Each number is 128 + 24 x the weight over its row's rms, rounded and kept within 0 to 255. Layers, rows and columns count from 0. The size above them is the row's rms in percent of the matrix's.

# layer 2 attention key, 640x640, rms 0.0366, rows 593-612, columns 160-239
size [117  75 120  99 101 112  84 129  85  91 129  76 156 107 116 115 120 117 105 121]
[[116 124 176 110 124 107 156 140 125 121 115 195 136 101 132 142 121  83 166 125 114 130 158 121 105 130 138 127  94 137 161 122 180  77 111 144 157 102 138 125 124  56 134 123 145 136  97 124 111 128 139 175 129 159  83 154 133 129 114 102 122 120 134 149  88 104 132 102 131 140 165 172 187  59 181 108 124 189 125  67]
 [112 113 103  89 109 143 119 159 142  86 139 151 128 110 136 128 117 117 156  77 135 165 124 160  91 167 120 180 133 105 127 119 152 113  59 137 147 117 162 127 124 112 133 110 163 137 150 116 189 151 123 147 154 149  95  87 179 132 129 121 119 123 136  86 124 125 110 127 115 127 136 152 131  75  85 100 143 168 144 124]
 [ 91 123 134 171 101 125  84 111 114 100 142  89 125 134 121  98 173 151 110 116 183 120 117 134 119  81 119 138 159 100 111 130 151 150 134 121 115 142 158 152 113 184  88 162  91  99 169 145  91 130 123 107 109 127 105 118 118 106 144 130 180 107 108 151 133 146 104 170 132 122 118 134 112 149 149 139 136 116 167 173]
 [144 160 164 126 113 138 150 116 148 111  85 101 141 119 155 123 145  91 146 174 149 115  98  61 106  86 118 117  84 159  92 130 112 112 149 109 149 110 133 161 120 115 159  95 127 132 121 145  79 190 111 105 114 104 116 102 122 100  77 166 148 143 143 128 178 106 126 134 134 119 121  99 154 133 109 113 145 131 180 135]
 [128 122 135  98 133  99 137 125 132  99 158  96 143 126 173 135 106 118 142 102 119 138 137 128 123 122 112 140 108 147 113 117 119  80  82 152 133 126 133 133 100 110  94 110 153 113 121 104  88 103 138 149  95 126  97 128 149  66 108 133 151 117 155  92 106 112 152 164 146 149 146 153 134  82 127 127 108 150 141 109]
 [124 161 111 178 121 117 109 139  88 154 149  75 119 141 114 139 168 156 131 115 114 151 129 130 128 111 136 149 101  97 110 125 143 144 176 140 103 130 139 107 106 124 115  98 123 144 113  95 140 141 130 140 124 126 127 117 133 132 147 132 135 127 105 103 153 171 136 121 156 133 100 139  99 162 112 151 157  92 139 136]
 [125 114 140 166 118 153 108 116 122 126 118 106 192 150  55 173 135 139 160 104  82 112 132  92 147 151 108 137 114 133 130 103 158 118 134 129 135 146 117 119 108 120 140 106 173 150 128 162 110 106 117 143 147 156 155 174 138 119 133 120  90 113 125 155 125 104 123 147 145 129 131 136 112  85 127 139  99 152 106 126]
 [134 127 136 126 122 127 161 168 161 149 108 199 147 145  53 171 126 119 190  90 144 106 140 139 117 148 125 125  96 114 152 134 127 139  98 131 174 160 115 134 140  83 174  84 163 149 105 194 158 112 135 150 143 105 138 143 135 148 104 138 130 142 109 165 132 113 156 126 164 110 154 145 132  62 132 100 123 148 112 126]
 [129  94 100 106 116 140 146 134 145 123 145 189 128 104 132 145 113 140 170 133 148 140 163 132 100 113 114 176 157 135 128 170 111  83 129 135 113 112 151 119  94 102 173 144 119 153  91 127 134 102 139 146 155 108 126 148 150 184 104 118 112 106 130 138 162 155 109 111 119 137 139 143 144  74 134 144 165 151 111 160]
 [125 147 113 122 175 131 123 139 131 159 147 189  77 107 113 102 131  98  62 118 164 133  90 121 140 102 107 117 142 125  73 102 117 125 140 155 106 129 104 110 131 139 130 147  59 144 140 132 148 144 130 117 173 115 122 124 154 110 107 112 132 125 147 127 111 113 125 128 115 114 139 135 170 159 152 159  95 129 115 133]
 [135 141 155 131 127 124 110 110 143 128 141 114 102 143  75 156 150 152  98 147 145 146 129 116 125 116 127 149 125 126 129 175 121 144 168 127 122 127 134 166 115 173  88 139  96  76 133 129 160  69 143  93 155 111 168  95 133 150 116 118 146 122 137 130  96 128 105 101 118 112 101 127 143 158 105 147 156 120 175 144]
 [122 132 145 126 150  78  83 101  83 104 175  61 145 170 134 138 143 110 148 113 127 113 118 116 103 121 117 106 118 141 123 124 108 154 139 162 126 133 158 140 120 166 113 117 127 128 141 123 135 189 122 142 115 154 150 148 117  93 121 145 106 127 126 108  91 113 115 114 139  98 119 137 152 137 124 133 128  82 170 178]
 [106 124  91 124 119 133 108  86 103 136 184  69 125 122 139 162 136 122 112 116 137 111 148 170 141 116 140 165 158 107 101 140 150 115 172 145  70 141 159 116 101 140 115 123 142 168 146 117 148 117 139 125 151 100 170 116 135 115 113 145 176 147 120  86 122 135 127 154 105 113  77 107 137 186 114 160 136 117 175 142]
 [136 122 142 187 135 132 141 134 170 132 154 158 104  92 135 137  60 114 163 155 163 124 132 133 148 160 132 131 167 171 142 139 101 116 137 140 165 127  92 133 108 124 138 167 138 145 135  92 109 129  91 136 149 101 126 137 145 144 112 153 162 124 128 157 139 135 134  83 112 119 124 142 143 102 148 142 151 107 169 128]
 [143 127 132 106 167 147 170 171 184 122 119 149 134 112 131 132 119 127 158 142 146 129 188 145  94 166  89 111 154 152 180 118 119 116 115 105 149 109 120 105 145  58 131 131 171 133 144 156 150 124  83 127 115 115 132 129 126 133 134 145  97 117 150 163 140 185 117 122 133 112 140 130 155 104 133 121 124 137 107 118]
 [131 142  99 168 156 138 130  89 131 168 149 130  98 139 115 110 125 120 119  80 118 103 151  91 130 150 115 141 132 150 112 121 124 136 160 153 148 155 129 149 139 114 149 113 127 131 110 144 147 111  83 164 126 125 120 108 141 134  67 125 174 127 170 120 104 151 114 117  88 136 102 126 126 156 148 146 155 128 136 133]
 [177 161 104 124 134 128  99 159 123 139 118  95 118 103 137 178 134 180 112 114 154 104 121 141  96 128 163 126 139 119 147 137 126 116 138 144  91 116 150 118 136 139 112 160 154 107 136 117 153  81 100 134 183 161 176 128 137 115 107 130 118 135  90  97 137 125 143 133 144 163 103 125 111 159 108 114 156 150 120 127]
 [112 105  91 133 145 150 134 184 152 142 157 179  84 130 139 139  97 164 125 141 136 129 122 119 144  85 112 142 140 160 112 124 132 121 117 126 147 111 130 122 132 102 152 106 110 129 112 140 155 146 131 109 158 106 119 120 153 124 180  96  98 122 116 177  95 127 125 130 129 146 130 150 153 150 103 129  85 130 103 146]
 [121 147 144 151 149 177 165 114 159 117 144 161 122  94 130 161 127 129 146 118 104 110 146 116 102 174 173 101 134 135 172 108 117 113 136 115 134 148 138  94 119  98 170 100 151 146 129 128 102 134  98 142 111 113  78 117 126 125 129 132 136 167 104 113 116  98 145 170 104 114 149  94 134  74 150 104 130 171 141 119]
 [124 129 135 105 176 141 174 125 175 105 124 125  99 108 166 156 207 145 138 125 113 149 106  94 163 144 162 110 111 119 121 164 119 106 130 146 120 140 113 122 118  84 132 105 154  78 121 129 131  70 118 115 126 127 127 118 142 154 148 108  71 104  91 106 170 157 126 161 124 139 131 138 109 139 133 139 133 143 137 116]]
# layer 2 attention query, 640x640, rms 0.0374, rows 594-613, columns 160-239
size [ 87  90 107  92  87 107  96 101 122  94 123  92 118 107 119 118 122 101 119 117]
[[143 123 153 133 120 123 184 132 180 132  95 162 134 126 116 134 134 101 110 114 116 111 140 109 163 115  77 106 146 164 135 126 122 141 132 130 158 105 143 147  82 128 150 106 111 129 188 120 132 153 115 110 121 123 154 143 123 130 101 127 115 113  78 126  89 137 152 123 114 137 121 131 142 110 104 110 119 131 117  97]
 [138 144 114 140 143 152 108 145 129 190  52 139 110 122 139 154 142 134 138 141 112 143 129 175 121 171 145 137 154  96 116 111 138 114 105 122 128 114 144 134 152 141 133  72 179 141 172 127 167 143 104 124 125 116 144 144 146 128 103 113 132 142 103 128 133 149 139  67 141 143 168  90 127 121 148 111  95 126  96 131]
 [106 107 155 136  92  96  72 134 116 125 113 108 142 172 137 138 159 159 117 165 105 112 193 184 139 137 123 101 120 129 122 120 107 126 132 128 103 119  87 103 110 134 134 142 110  83 151 143 150 117 130 117 129 128 157  85 117 157 139 102 129 123 145 114 140 135 101 166 130 145  82 147 170 118 114  78 119 135 118 178]
 [ 97  88 144 141 100 102 126 115 177 109 102 142 149 104 130 112 137  67 139  95 167  86 109 172 137 178 104 114 122 131 171  95 172 118 114 112 141 141 111 155 155 163 174 127 147 111 128 118 117 148 105 115 123 170 133 155  99 161 156 128 130 117 172 114 107 134 139 177 120 145 114 133 167 142 172 140 122 130  93 124]
 [112 162 116 132 136  96  87 129 160 118 110 130 103 167 149 124 103 126 130 133 131 137 143 152 117 133 119 120 135 140 134 130 155  84 112 139 141 139 121 188 100 132 104  81 140 123 159 121 138 127  98 145 134 160 124 141 123 113 118 157  91 115 145  93 146 106 121 142 112  83 119 159 121  83 154  77 146 126 122 185]
 [123 163  93 131  91  96 137 125 146 126 139 118  96 133 141 116 160 121  88 127 118 135 159 139  97 147 162 135 125  94 137 119 144 112 129 134  97 138 132 162 132 134  83 132 142 132 131  97  68 157 121 150 164 141 124 109 110  95 126 109 128 112 101 122 127 175 171 102 147 101 109 174 147 149 119 114  77 101 146 148]
 [143 153 107 113 126 135 158 113 122  88 118 151  76  97 114 139 109 139  80 121 112 124 109  68 172 145 134 116 149 118 124 144 154 118  99 149 177 138 110  91 103 112 138 176 116 145 155 100 114 174 137 120 133 138 122 106 101  92 152 157 131 109 139 101 130 151 104 137 113 103 107 158  93  65 118 165 153 145 107 112]
 [134 101 142 110 169 179 138 145 115 123 140 164 108 167 126 143 159 129  82 107 152 169 110 166 117 104  87 109 107 187 106 140 147  94 138 117 127 114 144 127 156 100 150 145 107 109 169 103 142 175 116  92 122 135 106 187 146 144 133  90  88 104 104 112 119 102  93  97  99 155 171 147 129 128 108 146 138 166 120  98]
 [ 94 126 141  79 159 154 162 122 136 139  74 161 153 109 125 139 135 116 127 144 122 135 129 140  97 118 126 156 104 155 163 147 113 102 116 139 170  84 126 114 146 121 170  59 131 160  94 153 154 119 106 136 143 153 117 116 112 138 108 171 110  78 143 147 147 101 113 109 147 141 130 144 125 110 132  98 109 152 128 142]
 [135  82 115 118 146 123 130 153 132 139 147 135 124 110 108 146 150 154 133 107 108 150 113 163 123  92 156 130 148 116 106 110 150  64 130 190 157 106 135 139 156  82 146 116 127 147 147  67 132 129 149 127 140 103 114 163 174 115 100 139 145 131 138 137 119 139 130 109 136 157 153 141  83 115 131 116 119 128 142 111]
 [112  88 145 119  94 116 175 147 146 118 113 177 119 130 119 130 105  76 118 109 140 157 136 123 103 146  95 137 140 186 150 115 139 106 146 126 141 107 120 129 113  83 160  84  84 169  73 134 134 120 129 152 134 138  97 124 125 127 138 109 152 133 132 161 137 121 141 120 120 142 164 130 162  91 127 132  67 177  95 159]
 [150 162 161 118 152 123 112 106 122  94 139 126 188 144  95 140  67 117 107 125 102 143 112 118 102 121  90 116 119 101 115 119 141 156 112 120 147 135 129 111 144 135 114 152 146  95 138 151  98 112 152 100  52 100 124 103  89  98 118 126  96 146 128  93 100 140 110 164 131 123 131 143  99 139 154 133 141 111  98 152]
 [ 99 118 129 113 164 166 110 126 114 135 137  97  91  99 144 129 149 114 114  99 127  98 156 178  75  80 120 136 114  94 126 155 118 122 166 133 102 117 140 156 138 145  85 120 142 122  92 162 118 128 122 119 160 160 127 123  92 141 109 101  94 115 138  85  91 113 111 123 100 106 118 118 153 148 116 114 134 142 149 163]
 [163 118  73 105 140 146 125  72 104 126 155 119  88 136 120 125 102 127 111 120 149 115  76 113 136  97 102 128 121  84 105 123 136 174 148 140 117 108 159 128  95 101 139 169 146 133 140 122 126 132 151 165 129 142  95 161 125 168 183 112  79 153 141  79 151 126 148  91  99 111 146 143  87 118 134 118 137 122 136 112]
 [107  98 203 104  98 124 141 156  99 131 175 158 144 142 101 148 118 128  76 116 108 127 115  92 142 128 128 128 144 111 114 116 113  86 136 131 126 110 130  43 137 142 140 174 115 123 110  91  89 102 202 146 137 137 102 133 135 131 127 123 126 117  93 141 127 129 138 134  98 136 146 145 117 112 163 154 137 170 156 101]
 [139 124 108 123 147 156 111  83 139 104 111 117 154 166 120 100 121  80 157 115 179 142 114 160 144 144  91 155 143 125 167 162 115 125 156 133 149 146 113 168 129 137 123 152 126 122 114 141  90 163 104 177 110 138 116 144 132 112 116 150 109 115 125 115 125 128 110 136  81 134 141 124  92 143 124 112 111 114  89 109]
 [113 146 182 112 102 129 145 142 142 155  79 161 132 118 116 120 174 147 110 176 125 133 156 132 114 172 151 131 155 129 106 154 138 142 115 142 120 136 135 139 157 146 143 156 185 112 149  93  98 131 155 130 107 137 146 150 133 146 139 117  84 140 120 113 156 117 155  90 133 105 163 150 165 117 143 125 133 130 153 116]
 [115 125 117 143  84  96 134  78 109 126 158 124 146 107 136 115 156 162 131 160 124 109 176 138 132 160  99 104 146 125 105  94 153 182 163 124  89 138 139 158 109 127 127 133 122  82 162 145 117 124  94 121 130 142 185  80 114 149 120 146 139 131 140  96 114 131 136 131 152 140 102 150 151 158  82 108 109 120 149 142]
 [126  99 146 152 156 138 122 103 132 138 151 126 152 107 104 127 134 148 108 113  94 129  97 131 141 155 109  99 148 125 115  84 122 116 107 126 108 143 161 147 118 114 144 113 152 131 167 134 115 124 113 140 113 118 115 151 152 165 105 134 126 164 152 116 134  98 144  53 123  88 109 122 113 113 164 125 146 124 194 124]
 [117 142 122 119 163 153 124 128 197 164 151 145  83 152 146 109 115 106 142 155 120 119 160 152 108  84 115 154 122 112 119 175 125  80 116 146 162 128 155 141 106  96 134 101 123 134 106  78 145 121 104 115 155 130  96 148 134 129 140 128 174 114 109 115 103 119  96  68 140 178 183 134 110 102 125 153 145 137 134  96]]